Weights of a small GPT-style language model, trained from scratch on English Wikipedia: 353M tokens.
Each number is 500 + 40 x the weight over the matrix's rms, rounded and kept within 0 to 999. Layers, rows and columns count from 0. Numbers have three digits each.

# up: layer 4 MLP up, 896x224, rms 0.196, rows 547-606, columns 112-223
# down: layer 4 MLP down (transposed), 896x224, rms 0.153, rows 547-606, columns 112-223
up547:503429457474477494453509473469483581475493501506474441489433466578460462535519534557487523527536505463496509406528579454512505450470520473507484445484525484480476531442500371454525486496513494487483415456546438513459583487448438440498511500472510535529488463503543460527557575446530565447497514552500513542445492475551527460467516518529
down547:490546423449545563536412491498471403516494559429529480547468485506438444565495494543516508491489520535510464465466468501530459552472520451455528538539492439527513490507430569485480459576478479528513522441482495500421451549574518517452540510513458525548492449557514454515510444481474467453521516474495475507467505499504573461425470602607
up548:453441479509559557495484480476434499488545565439493486471416524517517516512399553532460501472475504582499501517491549466498528492490500523514496463558552573548463511518541480510486387533475478535559579487484476558486529473583513469499537537498559503473465478499599512578500519515443510480549592546482467525462519488529538565564446439512
down548:504461557465506513517499529459552499490444550486591502457525482488547456427484528525461533451499497518488459547492503415487470466472499485471550483542546482464531505546548569480494543554442524532529445549496523508585514520481478473526451528478432535550572483448445501424560578522514503483539563471486533444557486535480449558456475497515
up549:500521487545444525497567492611542424482476466560432483528509578421530488501470548497462564424391454512502556448447550488517537528506533537554533526532517457471536521531546471558463439471436551477530494436460586528403535425532538437569459538488519508505415510551564453499478496415458469536512514461632489516475493553446523576567534473518
down549:490538479476487479542514489499549492531520509483436497476502535490492468426491486523446492530525479481528515463506474513513489499510457490581386444471476574484398447492506528547523459580440493462513476508490481500451454528576580519533501566578523496506423520498539572502513546506475532534533469440512503531567424418453490527456528477478
up550:500510493439503538509421511541550431507526522519539517533446479505546444471501510504565469504536496561470501418515532548577539497568452498542520493542431499417590483488498500511535449535566510495454460491458474532515479420503476480535472486445559469519500560473453510571487501492549553364522476528525482511527496522533487510561502552537
down550:512539454575478464598529473531507570535493578509625523520507442515363472467488536460496544528539489534496442485564499537449541509471521475534453521508480521403515533534571527533523505461530522507506539434506463466536465450517446409509411495482532524523598428432505592573464519533514541437549445544442503522463506447526504522536498541479
up551:502574502545543484513560514521533497523531441468483488538466515474525503505525541542533490451551507453499511528542502527513448447484497499524495491494483484485489570549535489509440528569535485454575569473513551544436457495477470475537556452605550457489510515477460555510530495505508456592496470572460558489499453448502520553515467486518
down551:515437560533489476502471525502466490501539512494583482547559520568460562486456448536497514532475476539482456525482482480521562480468514557550459483520551521506501471527523520532533527499491482455443444456578495471520537492551545499593473490467482522458483476486478551538510481526480479517481475489467463531516493555493489511500404523457
up552:467447520470487483534477534463540496436548553523465542452474475498493506477484487498557531509496508478497523503490494493540575485564473572427530539490481439515574488540471529475521540519495526572500533489522504538572451514492504510455541524535486552484498458543505542456545545522419457469508509471473490523440498526472566511466486493479
down552:418496518548464541537433511471478570482477513477498411485494462503493433569485544517516528566510480497449522520527496575476521446635499441473533484458468521482497460472502533517479491480474525475509477462440530522492491466472483490548482451446467553491522501486483423525456430465504520526552507506452468503473540554488475471536477507493
up553:518452507477626457522508503543562485595515534481447625571464528459433519479487454477554565581523510525497405429442543478521450529468444505491472475448511452501459459493490514509515479489518513486447434552543490489504453470526446515542493511441506496500454491509462507536496441494479541512462512494507545506559505506427428427454469467541
down553:504484548528541514451507542584543423533488502511571503553463442433539464460446486450514549505487538488468482501489530455523494527446508505471527432473510489527546454459511525438416480507512505599485519522535431537512464514496481545516519526454542412483533513490545483454488468590497557494541427504406562461554551505455484523477525459529
up554:432528488493610503501536491488505455413497428505479448529527551463529440500512522473535578451463511531509553476510449555493490494530498534502467525478503423451495486536457507539523472567401558447492458546479441495512430491605494499497426504433479500487538432521431507512453549533445461510481513520518505485479526515475524405468461592497
down554:483451503475445473491535552484490532495510473502565430405439519477484505541528514521463501503507514523529512505458572554512484506557460526476470446457474487449468541470494504517482505588508552520565495446470415470492540555526512581467438441578455548494499512605474444498484516503517432506484526572520462506503530501604501465506442544551
up555:543475503462487544494461438528459521519538513445501495499439462433497526507488462444515526530471548457530429484472431467453489464449498431500446544510470475479417499438501457486556499511450501446508449529507506498506473472461525503486494497503467499477467449571519503467466460507529512495469520496504546452543489447480467494516493492480
down555:509497499465516443534476517445566509514532576449485503483452563513422477462507525497569473508490609484558469534519421487479506564459512510534436536522482467504529491461510430471518527527438552452452468553496489486506505489487534573486477466523478457504498494574440544550571487486551511440448491502496546522569468491532488473493446469565
up556:467522567462476521490478504469497480551547506468514526465423478522467480434511513555534503497503555509420518556495492549521533480553449448466414523509503469575483492515469491476459532439527489436501493479437551420473463487440483544442500432524483520499506502508505547508520533549478537470549392429553483458495515500557517532565471457588
down556:574464514465489495484545570425583519465482487566502516560477452501512523499503506558490519554506503495506540570490550599555570541464560458558427585529493516575519548535497508552530515509509484485525588485485564475477577497492498579519492500542512434440502456538473551549470567513534469514530472521495471528489525581575442491439486526528
up557:454463511479521507457518465485493478510564382487561474474514493382435471438534525433417555566512534516478468565582470489501506506470474475526519547509487480519480567490450532436544559476514546468481500508474434584485457485525543498517486443518520535511557506563430503503528474516448524516528498485468444496520497480439509517518484507444
down557:537420491481511507456504482450569511472535467482494489495459532534476486487525522480469521487521551518542488536480517500510552462456493511500480497527465537521443526551495547570531458475529517503563514497469457512529464445589508505525490465487508461498418468548481458445456545525463500509543462479471501510598510508498489518478455453463
up558:450504517488540564575534492440487467468540528467432526608526477553534476437529501464509478498574491446561528561497473439574515496494522507517466515536503541556451534500387459497492507533567490452447475497437503487549536535486575512507488563461456499522478506446476478521460438420552457510402495509483499505571507450495443573485566463483
down558:494478471476450464479468525560544564495555487511512518462498469566502474563543517481483499525452577501544508531450512506483518488501466538509520532468546453565531473526482499510540479495506552510533545523432430507525504483509541478503529517547588567447463470547479442522512463530485534492452530457521500494542395456483498490486510481502
up559:496407554492564421493530451537515581499466591547428471546494506524457569468436455483523431522507466517469510527455590557450469539455513463553591497599510528473473395557483453487450441482513539588543546452517570501602467518544477515474501572443474563529478470464471611440466547498428574446391560598573544492514621490524549586570555554476
down559:486502524515578509503545461502427495504456441422475629481577492462483542573498468477473480450506517433509509521484531508453382446517472478508564490541479548490534506519513420520499616517537527571515586514549471522447501437431546553567488490502494411547460482456532558536488484491524488478453551498469499377541444439529543581479450519530
up560:552523514454572501566511558513508588518508534384500436593426467441521487517527445607494440517483500465487576479515510516424442535427521485438540569524502525458479519506489496503501534453461473591539513492484490483427478502540427508531501534484490528478523463545511543508459530505517508492575513498419562467564607448502460520441498521530
down560:500505509525504488530547513539518487503485520505534471520535444482515526475462402512494545557493496477614462520424553504531500476551397548547469437515535561495527477512544510479484519526474531446530510503558433494479520451472478522454488395447483542496391546551466498511504455502433528494502472528489456546496499463507566490525511517507
up561:498477558516509526517414417528516451459510496516492473539540477529509550458559552484446474482459528459506522513489500531481523479511495486488442527494561450414522494486556542516481556507488518502506498553497539509519444506510530528525519480471500552569518513514511521497540505483528573511477534468550513478499498519458505470541485501535
down561:505545485483478450508458419521529482453415509501512445590507503506541558481529525555472472509552507451569458506484423512457470443459494542471496496524545475502530442495498507517551472486479517471529507493493451454509464555532476485512529523485500473454500561551432498490492518516471522474488498438531544515500557513500544507513475636525
up562:490531419524524521470526440514457487551504433511532525481462420459473474531458512514458484463528480558575480486503488537545532533460572477506511462546521511538518557485482498479475491574534535415490385539491477529454534522480477468439429526473467501537435510570510587503451548480520536590495487566546519496469505467530528451529465398444
down562:542464489536510557545423481521525490523515488486530512506529490517486457435479544446516467471451588586462569505528477456437552564469482529542531492522498461556504509538480535440487488521574508506481531489523511487492482522547530536482477474406488507447464484480539529549464512532512540542499450531508518473494440472511460415507464470458
up563:497495508511437536488477552544487530521483486439493406450454495369516520499481527527510476532466544571437505485553494441530551439513415552492425487502491494496455459499490552499486548504488510571507477498564533460519493530506509496519540553540484497442499506519496495459541451529446499504420521575549499568538527519530537406488542549526
down563:577417540527485562459496504495474464502554448472541430502500501510561482499500520572468544521531439490496473503458581473449542521479503556503541526510508518493515538548490499530498518518471470453482529437451501495495560460559499507484547533454505507539568497510489503537537436536449543473522499534551530524468514485538554466567500542487
up564:514537516431540509505521494493479482551490472431468427474514473488453530561445531516484476530499500498540502502540458531516534468467481542486497528483583517560460460555468478519467515552489480468418485511496517423473512572425512486484536552477435460531541601531504418517493489583514481546465468512486484494540546517495429497544503424535
down564:493488591478533563510458500543539521523554499507502451489553477498470474503454499508389515480564450499581497569460501456453511465467550502485501495567511517467472495482503540460458426528502455486458492521488552442482481492558471459495499489522537415557548548583490514543478477482489517503426503504541589529509578495479502485607504458518
up565:610515507463474531526513464452505526450524465490474496459451545500465503511492456542496532482490472477519493501493478504475398519512455509442423549448483488528508472517521512575502467487501589535513494524494506487504560466426522513394494535513494471495495518426435523513562532511494473559524511478515541502485445516484459509525429473557
down565:536464471527584524499553504483426514537430522486545535459537524538489563464543453511515544491521485446483508467471518489498553493487502498482484527516458458488497432511501490477496582416468491499446488497527529490514478427426549506520513503477536500547530451499477513532589514466504448512544553499466475506410492518494455536503497533491
up566:466521526489522485505492488515542440522477476524447509519594531528546530487527511532470419519529539475523581411528452515534527454546497537477523465527455545489466536495530455505452485593509515479606454476496435544530509506512532409459468463537492521500478497478434535557484508448512522478542456413511579502503528481554489491546582453470
down566:501506541490471534532487503509543456511459492440505514548434505507455449499496497498571526490453479560499483558490538453480512446497529514490475521498576424512536512451498567457461434503498498543445471545481530489528465481480477472556485510465521593445495523489489512504519534457493562533493503486431508552538540466493486468533522554471
up567:484572548528473474486506468474535390451545438481498474563526519497478464472507479510509513498512546495427483464477507482438486496496555505536467447468502439468581498470491515480468441538512548545504517495515567531568557488603526530512501565488537525422450497469486576500525487474492540513459535557532501478480525523477471518485527562555
down567:462482486519445500433466541486518451562491514539475497493504475556517480451524517498482597491488516517460480506469540490411499461537505430477456480468495549546435526495522520463513580478529525512530483484483551535501482468522491510529537542457485478460529496498511519439558524439483543437497492497502463462492514539458503459487566505460
up568:526498474519447511531496508574534401464444441461514490476499517449509512503438479452468481435487498536473508505550495508569543462433431555493468500508475485467520410513571476499435501530508561519502481527472491533489497525519509513501479503532502472452479555488476526454500528553528459571448485529482537533480548557422571558514545497504
down568:546488418530472517449391542550580455512499491451532521499448495486592467492489441557404507442473465513488558597527521525592518508423464556476455496573487460486492491428499469543443482536513509519481471500450533531558500529483494511500537518516498583417496455396572546487478539516541548476414445532444557510457530559437489504441518433507
up569:466525447472468514465456489435466461471542514544496499546496501451490504524526584547519501510503537493498567478463520519520495466513553450472546419555446546506444465493481498483503488480426499517471505489605428493466557595558420539485543544456515489495460512441502567506491594516532472548479500487536563511468551489448474536550476497500
down569:496476496484468512490515544538586495398473468569452528479569523433512530459575387488505485568554560457490441445491488545501506459537461551561521539434570590514641493453446451526543480384467495503452421466534528577529537479502417501499492558500505487488562580599516515509465521567604507495536499504426506506519444517420613550550555479451
up570:547522453489476448475494519489511463544507473481480482629488523506574540474491395474486529550540507496525521506454521478547467474603437474459505404457514447510515530480517566468459479474508511403469593545499467520489518548516457498506502437481560519494517505532568567462530533470443539514475519569532532514519550471495557453438556402556
down570:604563553530484483482508463541510401486490546413527525526477495489528526491538562470546560577499456460464520524430531483587469525583449503564474481400464495526499509476545490517464521453532486534467538482504427467470577518597501440464485494461488546496504522528634457472521553456492493516539449498467498640566496414494509436518541463450
up571:494464535521509477496542505534541551505477479472477527455485479512522494410523489488477493534559474513504537501531556547485529531475505504532503562489578505477487518544491474519467496494513507508488482557479428463536496505486456469460568503502586510523521511510439510496511463462486576475459534517521478525592503511529476542543522478521
down571:529453529374524487495485507513606491468485547459489545484524503453422557430504523559500484504499471536502483610548453501438531475483497544503406476491579497504483536508501473495521501538433490486536458574494594482517465516509496429454470541513467571482554460553517474591453492442506523488444471541559501581546565554421543573524584486567
up572:425459525447482618493554518401530516442468522474432556524481486435557488539410488516494522468495408525524563461538495476481553570484453539519459515513473501571557444529560430503574493486487489442453483455576502603477491518485498551542619469526447537529516476478524486498506430485518485487441498487452399502506521502562477605501507454474
down572:623556515527503510542509489563599492475496501573607529466504497399455592465524529509515434532470496521480507557534481501495570542490544526445506524476574500473531548503480541513506449512527564457518510423459455552518521528535566552469478521549498554502506378496495441474417534545443545546449477558494493526500541478560541526505457520570
up573:523491497486556495608576410457486570499534561515542567500494527527586471475508431476481484540555501445453512583441493475515519558553550522509555464463506533505583465498568569475493477581473460535527514479563439588518514511447588410516418521553461436515493471478524578494478466480549455582443485567483487582583437490523571473476515522465
down573:503541513564531493489529561571524516514446425523483493482566513433509517434543500501526461502468444416505527484516522516444513478514473517548503531494507507475466554505501480534496495448552508511545522481471502477541543515464501516539525516528525559456497472527545455474517495545500504529454442510471500503530531441489536536514546427469
up574:438531489523508459469486491432503509541518467565477484494475449502458539521536502435443520518504536516459567450500527516529501442537546507509539497469492511528543519564534500405552473513530519469452468570524507477442433511514479573520546529469524451482455471456564520486577515559604465474492550541465395516518457544537546458537545471457
down574:488524473405483548466497442519469503497473569525514447518489414442458477493489516588514508524459512498473413481463552451481514542482494519487455492557500452495545541499529547489439547467530577534520550496494545471457438517565500490466466465460517543452499527472473456505555525471545487550516494532431506431513547491514554462466474512494
up575:531430522452471496512500479522576559479487525491471456451483495509483531571468526484516500473551528491508526560531516462524522497415612405516525510534492504565546526405561488485484526428412500504469506565540514497436494504518472456439541527480487481465468490538438451480507535408485524541507552487514518502541531497500456522544506479569
down575:524447506506466516505463453498519468552444644435473499481551458457487602462520499571523516522454503428509530500502445514538485501552489481513507476503538484575504534492514560507461415417461479557517491540536478530541505549508479531455547497560543442463491531468505541550588536438513518518567562506491525520512486508534545491456453525517
up576:503519455500474470488516503460504505506540506498553449535548580551504438538513485529567501481506525491474485475550514554479480454485487487488454536515480496519501547477481487498493488483530471510470519448480518474486506548459557586518529512510500459481540490480479512506501507424454570521516539552480526474451493527498447502499500518534
down576:506525484492433478531492507533452478457514545552467516515488515517477469480472455491497494516535500488498486548523484533513533491503463438486422495485476485534506538521459473561561559470454516451514526490489498459482508576541494464561443475492500510490510435516473460471539511468471504516485518474484453518476551542505517489474491528478
up577:535510490323562516556560529447466525488476505509519534588491512463458545518592448467484494495496505436483596514533513480576484448500483588481499469543497545577491564603506549504527537492606490508457526556477458467463461520545572571416507460452527500500412476494541509480522455496538437580486455554458498556444516489458474503446543463477
down577:494490548531558458506548477508497483464387524463458480550484506495550573547530513465494548505532521498553451492568469500418508511505467408504538530544456508488513479436516441430463562531461498497499545528465513504452521499527474511547482487432464496584487456494481509521576441540473545527562479555483490413421518456556501502542512588451
up578:554489519510579528404493490477481458473500495530516490484496500511620508554512549543438554537534559521502451501456445506475434474501470488501460495513510482488485464483484519470538479527465503508497476423507538505502509498585500496481484486467463517489519524457502582501521520563505530428503584524484516494495522465476439587546459436514
down578:519541500576444492533463470490528521473465483475497505586437530543484522536506598452534555477498489462535472484472533533419487448533559496484505491475510574510464456463463490502490471516509515437501464511503514501517550404544495483457477448530465512414461494508449520501463449493471519500599466529536489436472508477443456503493551530520
up579:508450478477521563516477498528468532514542480512459474454511508449525497440549525448539564507509523438509499475497451474515457497452505474466468544547511540488458581499486515510489512622475532419452466548509562467486455534497507513531489533531411522518418500511551500527519491532471498412519479473544473485472529461529487481481470532492
down579:502575440483403472490534430578550440395481616530503564534402452449506518508502511452524604486511519425504453655466438574452492635485535567382447440539502620495494525563536562517449452484425508513530507554522486479429436546577530476468577530508501571535435427498458527507508542503459492414437441508534388530458474448498461407487510480516
up580:457515494492494459519533509540518548533481514490451491386536501558500492456470423423549512480438566516436473483496535515577558498424495476429549448494425503454524465507593467494465483540511496439508467466462514523542498550484511432513427459527465505521483530506503563546507492576469489500554495513516525524473476513507524489522468483536
down580:500418466475495514533464461473527527500467493474549586524447507481489465532457501499515549520443448464504513485507501476479516484475468466488521491471550497508530581495509486490512508497512408477456496484464520481539481503449477497449473504470487524498548498483522496482507487498409446502494477494543510469463510496539482461533457521498
up581:523497472434556488486502531524557504562469533475532491473467495505567504508562507518495509504583523519469544551497462426463384522551527472534495444490510548506496473481512511499432523524443498492518549459476531519505474461516468484497483509506531452544543470509525525510533515569482504513496531483542506496549474446531533496539516504492
down581:485453506509498441468474473565433518442504507563553482529471492571548548512543505479521465497576493509494521508450544451498493425574526427493435482493501563486530564451507479474493497557478582496437529495463527495457514478480536514567542478545497441505599471496539491513551479514503523535523540547510465434492571479520531509492472485488
up582:555553485479544410493506502506501474474485504501526519474546538438502580432510498496578493516485472499509474540496464537544520516529502470476454488544579475555510502508508477498490481478529507501494431511535459531454436452595534545436442450496573505521461526524498538483485585505510497474492538516505506474508482478443495479580510524490
down582:557533497494485468556503532526438525448552564575465523478475505534517561495515477473501504516515507388473576525516487600499480540487497532482479493580483607498468500487530549502521504489526505509504582510560526525481511456565517480496464528542491470490461500580503445563472522511440451500468530457436480476459460503535505549493477467538
up583:476539485494480490531445480463568523540498455479571438595626588531443554501588434550487423455471489547500566499580446500423519440481480510472513526508449518556491526517485601488518536500550487501462457511543429518422519485477582513503456478527564535486435477478552479500480412536469506519377545557522530507465538600499456473504496529559
down583:464543639517499433469449447526418493434502572514499461492487490450510637609523474514526474472485477424494590423471468560473478545574481494526505420484450543386567490550481505575468559555525530408499539594476475531557522564447578469508535549502474508397461439361496424505546545553514476504604585569521525497571471486472601473487526492499
up584:493539472516489587444547511575485439524507487526497500521460551467505472495540522512470591421518471453522439392522533433488507447547562494561491565504538416455451539566520496503532576393483526448534486484497469540497479511387487598535509553478449507444501471529446517540421462556522483434520479510438503495524515613476537493448539457497
down584:490546445507453523509492453553595456505489431550423478555534481516487478416494543564493453475473429510478502572510475512497518473489481454451486505496526521499561535511543539471495490532444487474516510479470486513428396507431537486563531556438556508468451540467445501533560530470469504505474463470522510530453483464467552579527520478487
up585:478529472490501545553554536511483533539521544459510472495517502496546507466526518488535505546495539518483503508478539447509435536477511517503487472466528522466455515508499483508489482521474494495490471527451522510497531535528496482545511487530477493487582506481517525480452494537487530491504517485527500508530497496463489511450468495514
down585:487534479479601518595476510426458503539455482498548482449487480497470543468465485552534499517527470485526570518425578573476604466508502471520425501527467508538560537523449470540537541501495528448435510475518564459526519505505501518522478507524563584504523521513538474492563457482451443584494538503648488579451547424510503528426447556479
up586:529563454533518435473475444490427508515507576459516539510527449511555480494492421457570501478497469498512356508547422494495503556502480475504511485490498449496516553564503545475544565483593594426477486582502542463535538569478453466612517485467504438507460526578485486534442444490494512425457555526576451598500463416517540479480528417484
down586:522619462512506457487491471542471468475428492485513453479548397504449512449508501521498530530503557408523495406471523461479475508583480433501491502425432462494483411521450490520505589601438475502480500513464524536550480468568532484486475499447485451477562470505549524514472453544503515534406530564523519406470526472486483562526546479479
up587:584473547455455533507436511490528497496494493512465512553465498484497534473450546514515492537538540528560518351511485535479531450476458472483539434505382530542383403503461440519471478452525512615540455501538555478540525530478480479497482590463530487479448516507414451440536593476426504506537514516526520476427538577513446502508506526529
down587:533488475549529535512476525487539508578507461572554435511467485519515555523579554510476519527471482510541503498532497517506547545455496570499541508427542480505476532538467504486524524529557507461530544518511466551534455488537463462508549484475547536556475545539489445474528469510472531493516504500547548542566493510519529462519526513540
up588:495498516504460515506497498495514472426583589482529500481520516443505491584540485522454499465556459524502488492485486465526471562475455471440481556540529402542439522506507489603490408475494501427547536531412536479522487522466546560490537568487476472477419463434465503505508488530527450603451467526426526516498479513519546513568492482402
down588:522523493548449537494521519483483554470503436483482517478568527548509463456477554470536510383490507501475546498463418524479532502498562604491526494524483449432477509502505509487426458473516471487442479598434499511460464499522539392532488566507585447531476471481413464487536485480447421503518506601534513462448557428514511484502482567445
up589:504518483587443531460491504522499530483473484478553485495492582455477525487470502484428517519538478452445527561465507458493527484436500509449504513613545506543468454470517482504504519503503488482514563510416603568447531470528564543505528471541530529555494461561494592551572486484468531470496511508516551453539459457584586494545509491534
down589:493526396399549537462388459593509463533517563503450472448479524487472476463475471504454514453557538475428557558448559469547554548445541542502528559502534502524409496485563548542508474515509508502521594536443547573452458522501523535503508526455498555552474455519467529576458542488431564468493541544547497519548499522493521500507461485583
up590:484483456496519521432476551480506517522486471536463475522463499514399463539441505534533530508463526538578450458507527450504479496494508501515607500478589534505579565491525465459461439531475515469411485440487532575499469523502473540530490471442447515460383526574498541520464575511503389499521570508478484529524476486504463446468486444433
down590:500425520491474472533485504528475513540485546481501513528510484479482513495569532547570466428517507479477497470512421511499470514514599464430474523502469603590580447541480547601531566485520549505485434529453498513551488513573552558516508553466444491594585504431512484539513521502461444483476565510525481525431501511486499518535568553493
up591:494500490467509525513457420533498475499536441501456538513491551397398503473467500496552475534532474496543520498487509540510545515477457514495474545505480530608512479523544544481505532502584496523456476468475487496441549522581527514513490486523485560569448496493473510464489437479508473503422523466464517496531580501526494456511459529503
down591:470530524513455485519496473536472504557462487536535484521479582463474444543437477520495487529500547457488484512493434540534557508569550505455508464504496477507426494478557517516466488520501502518497493443435526543515435493504521512501448536558452523585521452441462507483525504476493487461449545490442553505488525497522465490416533488521
up592:500546468468458491514500495531457515478500482493462478477521566453540484512515544598542530483489492498541474513458547488539458488474530474495456446537518531462474535480505476504540484524507480531462498535498489464492533496509507527480473466506558543421507512521472467527455474521522544504492553464525443561508502540532466487493476525504
down592:483507558508493468474532509491476567499520505535543583516502525551462524555505488581602503545442539482521500528509455465447542515435475524404526405541482477478454500484553506519541482525523463513488522482542494510493470487469557578471529544529513542544447430551492525455497510526483534473548539548506505529495512524548501442445478508520
up593:532521531533424503510466489480579528552563465501548529542434502486507528480580453471439558519515563481486456507454471446459392535503516526438474565501517449488509486483523557469508418477563507500470406556473483486504520435495549517534538511519568446532494504531422460547455395499475570514451455478453493467521506514501477449552586507509
down593:600461496480474571452503476492498580447553435481451581571418578543501458479450509492515523523449548540442532474477495420507483456505533515513486473498500513469472444479499474533527487520499548493468518543537517539548513427483456540508481473550456484481466475477515535492529490562461449505572502466506511435467537458467538502497491390498
up594:474478482551495502431557470501462530471505476417476482489524531421499495514533521441481457490451488519530509450513502460541458496476571530496540512570542482526481473492540554442518551446483510522515511508466555483494480495485524484511535502527485470447464512451515495424480476490499503501486474539522519533461504503485537467498488583518
down594:494516474498615443455525515531495494530440458581551519508426514571453481551508559527519511462529517538535454534503388446539510553532525561492484529429463492503465558513505451490421524533438571498497484459458482563456494501559463539534539484506512537465490531549462487579540440487487523484507470531549521525462505542440513512484530493500
up595:472466582498494426465511492549454408491480526454519488450413511529429565467475541433522519428447567598617473494600502492534501488490517526516531546542531435486510515546524488495437503480473478547595563438499477541522529561456512519466505533461495530432498512489508469473547478450505439467527536556525505552523491561533486433466476478483
down595:482507471484517474509552404483539532501458508515485569512534508573511558540492588552503501462510425466553514516470500516467466477460429558444428531488419497523506485489475512528618600560448482499552471496471518421493554447463502511492551486459497618462470493568551480513463504548480536488557528465506495449468467479488516559543483479524
up596:440502450535544426478505473525472526520518585458455529529450442520473491505496468491551498563589444537535502376487487504536474507550471547530480509499495454571466442546528453482451457454501542515550544414466525549545493538470506445577543528497511508465468514477460467580554499508436475531413525493557559495486500577527533543576477522481
down596:486480585573527448503529485520527511534461516469523448458543443512582501482466495495519495514498495509493497479463448441475476371475464459532482483467491582474471452485466456500550488531565495396529478520514547474519551497549456527522499515524505529515501518493488490499554513523488502565485501523478420508447483408523447494443569497463
up597:583582511487533508479466506515493513436497526527472493434514494473522490400459440434506478470582533475477486529396528552536478505530506479510562477488491484435438441480474466542480438479491460490448525557492522532544514541502543474495503480530480554440502506520386474546496516456559508530521491462466407453521490505503481407525592526486
down597:530525468435483493554433589519465546506443488580437483453458459473493479478515480426529440507582498506474522444500577434544525498427618532484504438616554552532498476537529538543455507488469413474487474530519524553469508544565606522445440458481496501500489491538431488552562427445535464485432477538516444531526463476531478459468532505504
up598:535523559443490454499472484497552583503516437402471516427496498551505556559487466490524428521513535492486493485499484455560555501543496400503536515448453413565562498470460465559468601520402503474487532474479481545481420467455435490471514500551531452555524512465557539448483499476495542551497557567570515531508515608511492587515513545533
down598:492422507457461512542538496520459450557467469541541482481472498427526502526461464497450468498495475549526507510544493554488479501560501543486474532506509493554466514454489522520519503500457502458516495533518533467497489406514474529476511475439498556505466521590526504506496479521521498550519519501456499536535569492440555573496585549544
up599:467514517523559454418486445448489517463519411541495526546517529448424499488601466496501524476533498538453552475495542461593517520434478506454476478508466552489488572537494541527511491501476378463429521491487505543462441500575451486514499491525551524476522464531505510486522437547537509537533466471502484506541473521504514497510509437470
down599:518539490601503442480545436499483451497497536522503499455386397479528448442528535530563458488528463424520523491459503401445468479526474556508491520477511469478443552469473520552461524560484475547529520600516538560534518472425450523421527539541495586529432449416433464418542460526567442617474489495467514432519532515570526458505513469521
up600:507541500457497459476536512458498474494470549511524441529508500459500546478543481494552515485505608512484544486500548544520499482488441486496445498486573485548519489526424499536453500574468432506545459460542547552544535522517450500543394494522518538479496465433425516462524567396537500502446561513519512509490466483531465481504538543484
down600:529504523556537519562486476472493573505534500531500517570438525535424496465506480496534526470522528508551546492501521493558530477466442452400552452454496482493498462519486480537524454462565526489510450443560489502479498430462429532434473490487500536515499484529495492425479506508533543550506491540489480544447425426480499500545540483443
up601:380490446504480499516570534484478504425435474495548579507554506481435478448470512470606393551538511496563569488457513487517481514545462491523565453464539477477559552510545472511459489451450461545462486458503520511493588513473444501469494445570613586412470507553445526469515550518435541495499460521462463490502471450521523459465460437519
down601:530549526450502554475512498520507476455579525477469540523484510501537451526546486463491565471474485482510472476557452539524495507539505389525525441467491503451454513500549522555485533458574481464543494488506476451479537457475521476600558475591442416549520468541486575495552466491496540491467508570511485455440478540502555486487546502499
up602:492472472571442503545473487506548483466472501518504534459518505470459580531564481456431434581545476461431564507529512509559467501551524463473516500441485517512455480516467554526536478436543440489513514497447510487525487477536479518508485501477445550584440542521532494487538485416451483505488468454532496437527475533464474493539526528475
down602:519522504593510501535499502470603547435466536534485486551427487486452495475520566486554452566489562517537440524471534526492477527450526534467525518528496524474466461494546539554569481430503475506500466494496500544536498485503480509499480495628528472513476536605536544488503483477538513515525477478468493474496536519483438468525535502471
up603:560530524504532511461524552469408516437427421532498504505424449516560542495515551540498534495510519522520544465505482518437499494523539491451544501507477479504499499505491401442500466513515545441476430564481508531487551477561513479451542542499472443462462495443549486503421464495455492415509590496559420536554562531496461397506481530566
down603:502481464531471491508548537529393414431511454528520445437501460508548518466517441535525526500454447515594541455486559479581466523546532453492534500543482500444571527466486457482511463478502496503430420570524581483567549536466502534406449518465563465496535479488503445540525433540509451478521526525501539482538494547451484520494540476554
up604:448503517539553509476578511516559438482484505528518514486452420493518429452474596528437573507486530533458548516479493474466480538489489540499502488444477429485467493463499468517503479438527494487491485487459490549496523514435475501580482551534449557461454495554552566549498542511497431510533427468576460579504513426494540514429514498390
down604:465541475527522510485508530531523526496441494496489529510487511520523474548475519543485468435454522507483489508502471483539468508505557522490460458534441463521491534413488421513525470545476498505523556435479518467575496444473421528415417517496550469442491487525554500431551500457500479509436443515478465543465476473479512490524535505470
up605:580504550446522511501465496489565424534512544575508548513523515542422510451528472430455584556546585466482509482500437457568505534549442485484481454479529443507465466520500493531562461503436531442527510544490487545507529490461488496489513457524417560519498490511506516520554428441536546505467472489487466501543562511517508458451485381509
down605:466547523480519467512543527398493523544469537473519541486489523459484469433488449554576564462465437522421527437469572544490496500450519465528467501450436564504609544488512431463444494453492533495519620505479483551486496559515501498447480547535527501493468432471503489519546529520556554531450462451390489462535524442566484455506507467518
up606:402489477562613572529452533479490419472441458519487457547450483497548498455533475472485524461470456484546586576438524484507489479465539556562520529500466546512458434490518517523480528460490492481522446511506503539474528515585503504437471468483462488530432541476493510447498491483485497413513505517525461515466496513524576496541550457499
down606:506464455466458540578459505525485517560499427528489468553537477505451507560447589530479552520501546564513534486429516442532502438560451536538469473585427401487461416533517534534501497516503434563499468526466483506534512437521540527520516548502521451492526409498534602490522512512514428459540407542535543526539574540528454424617548409488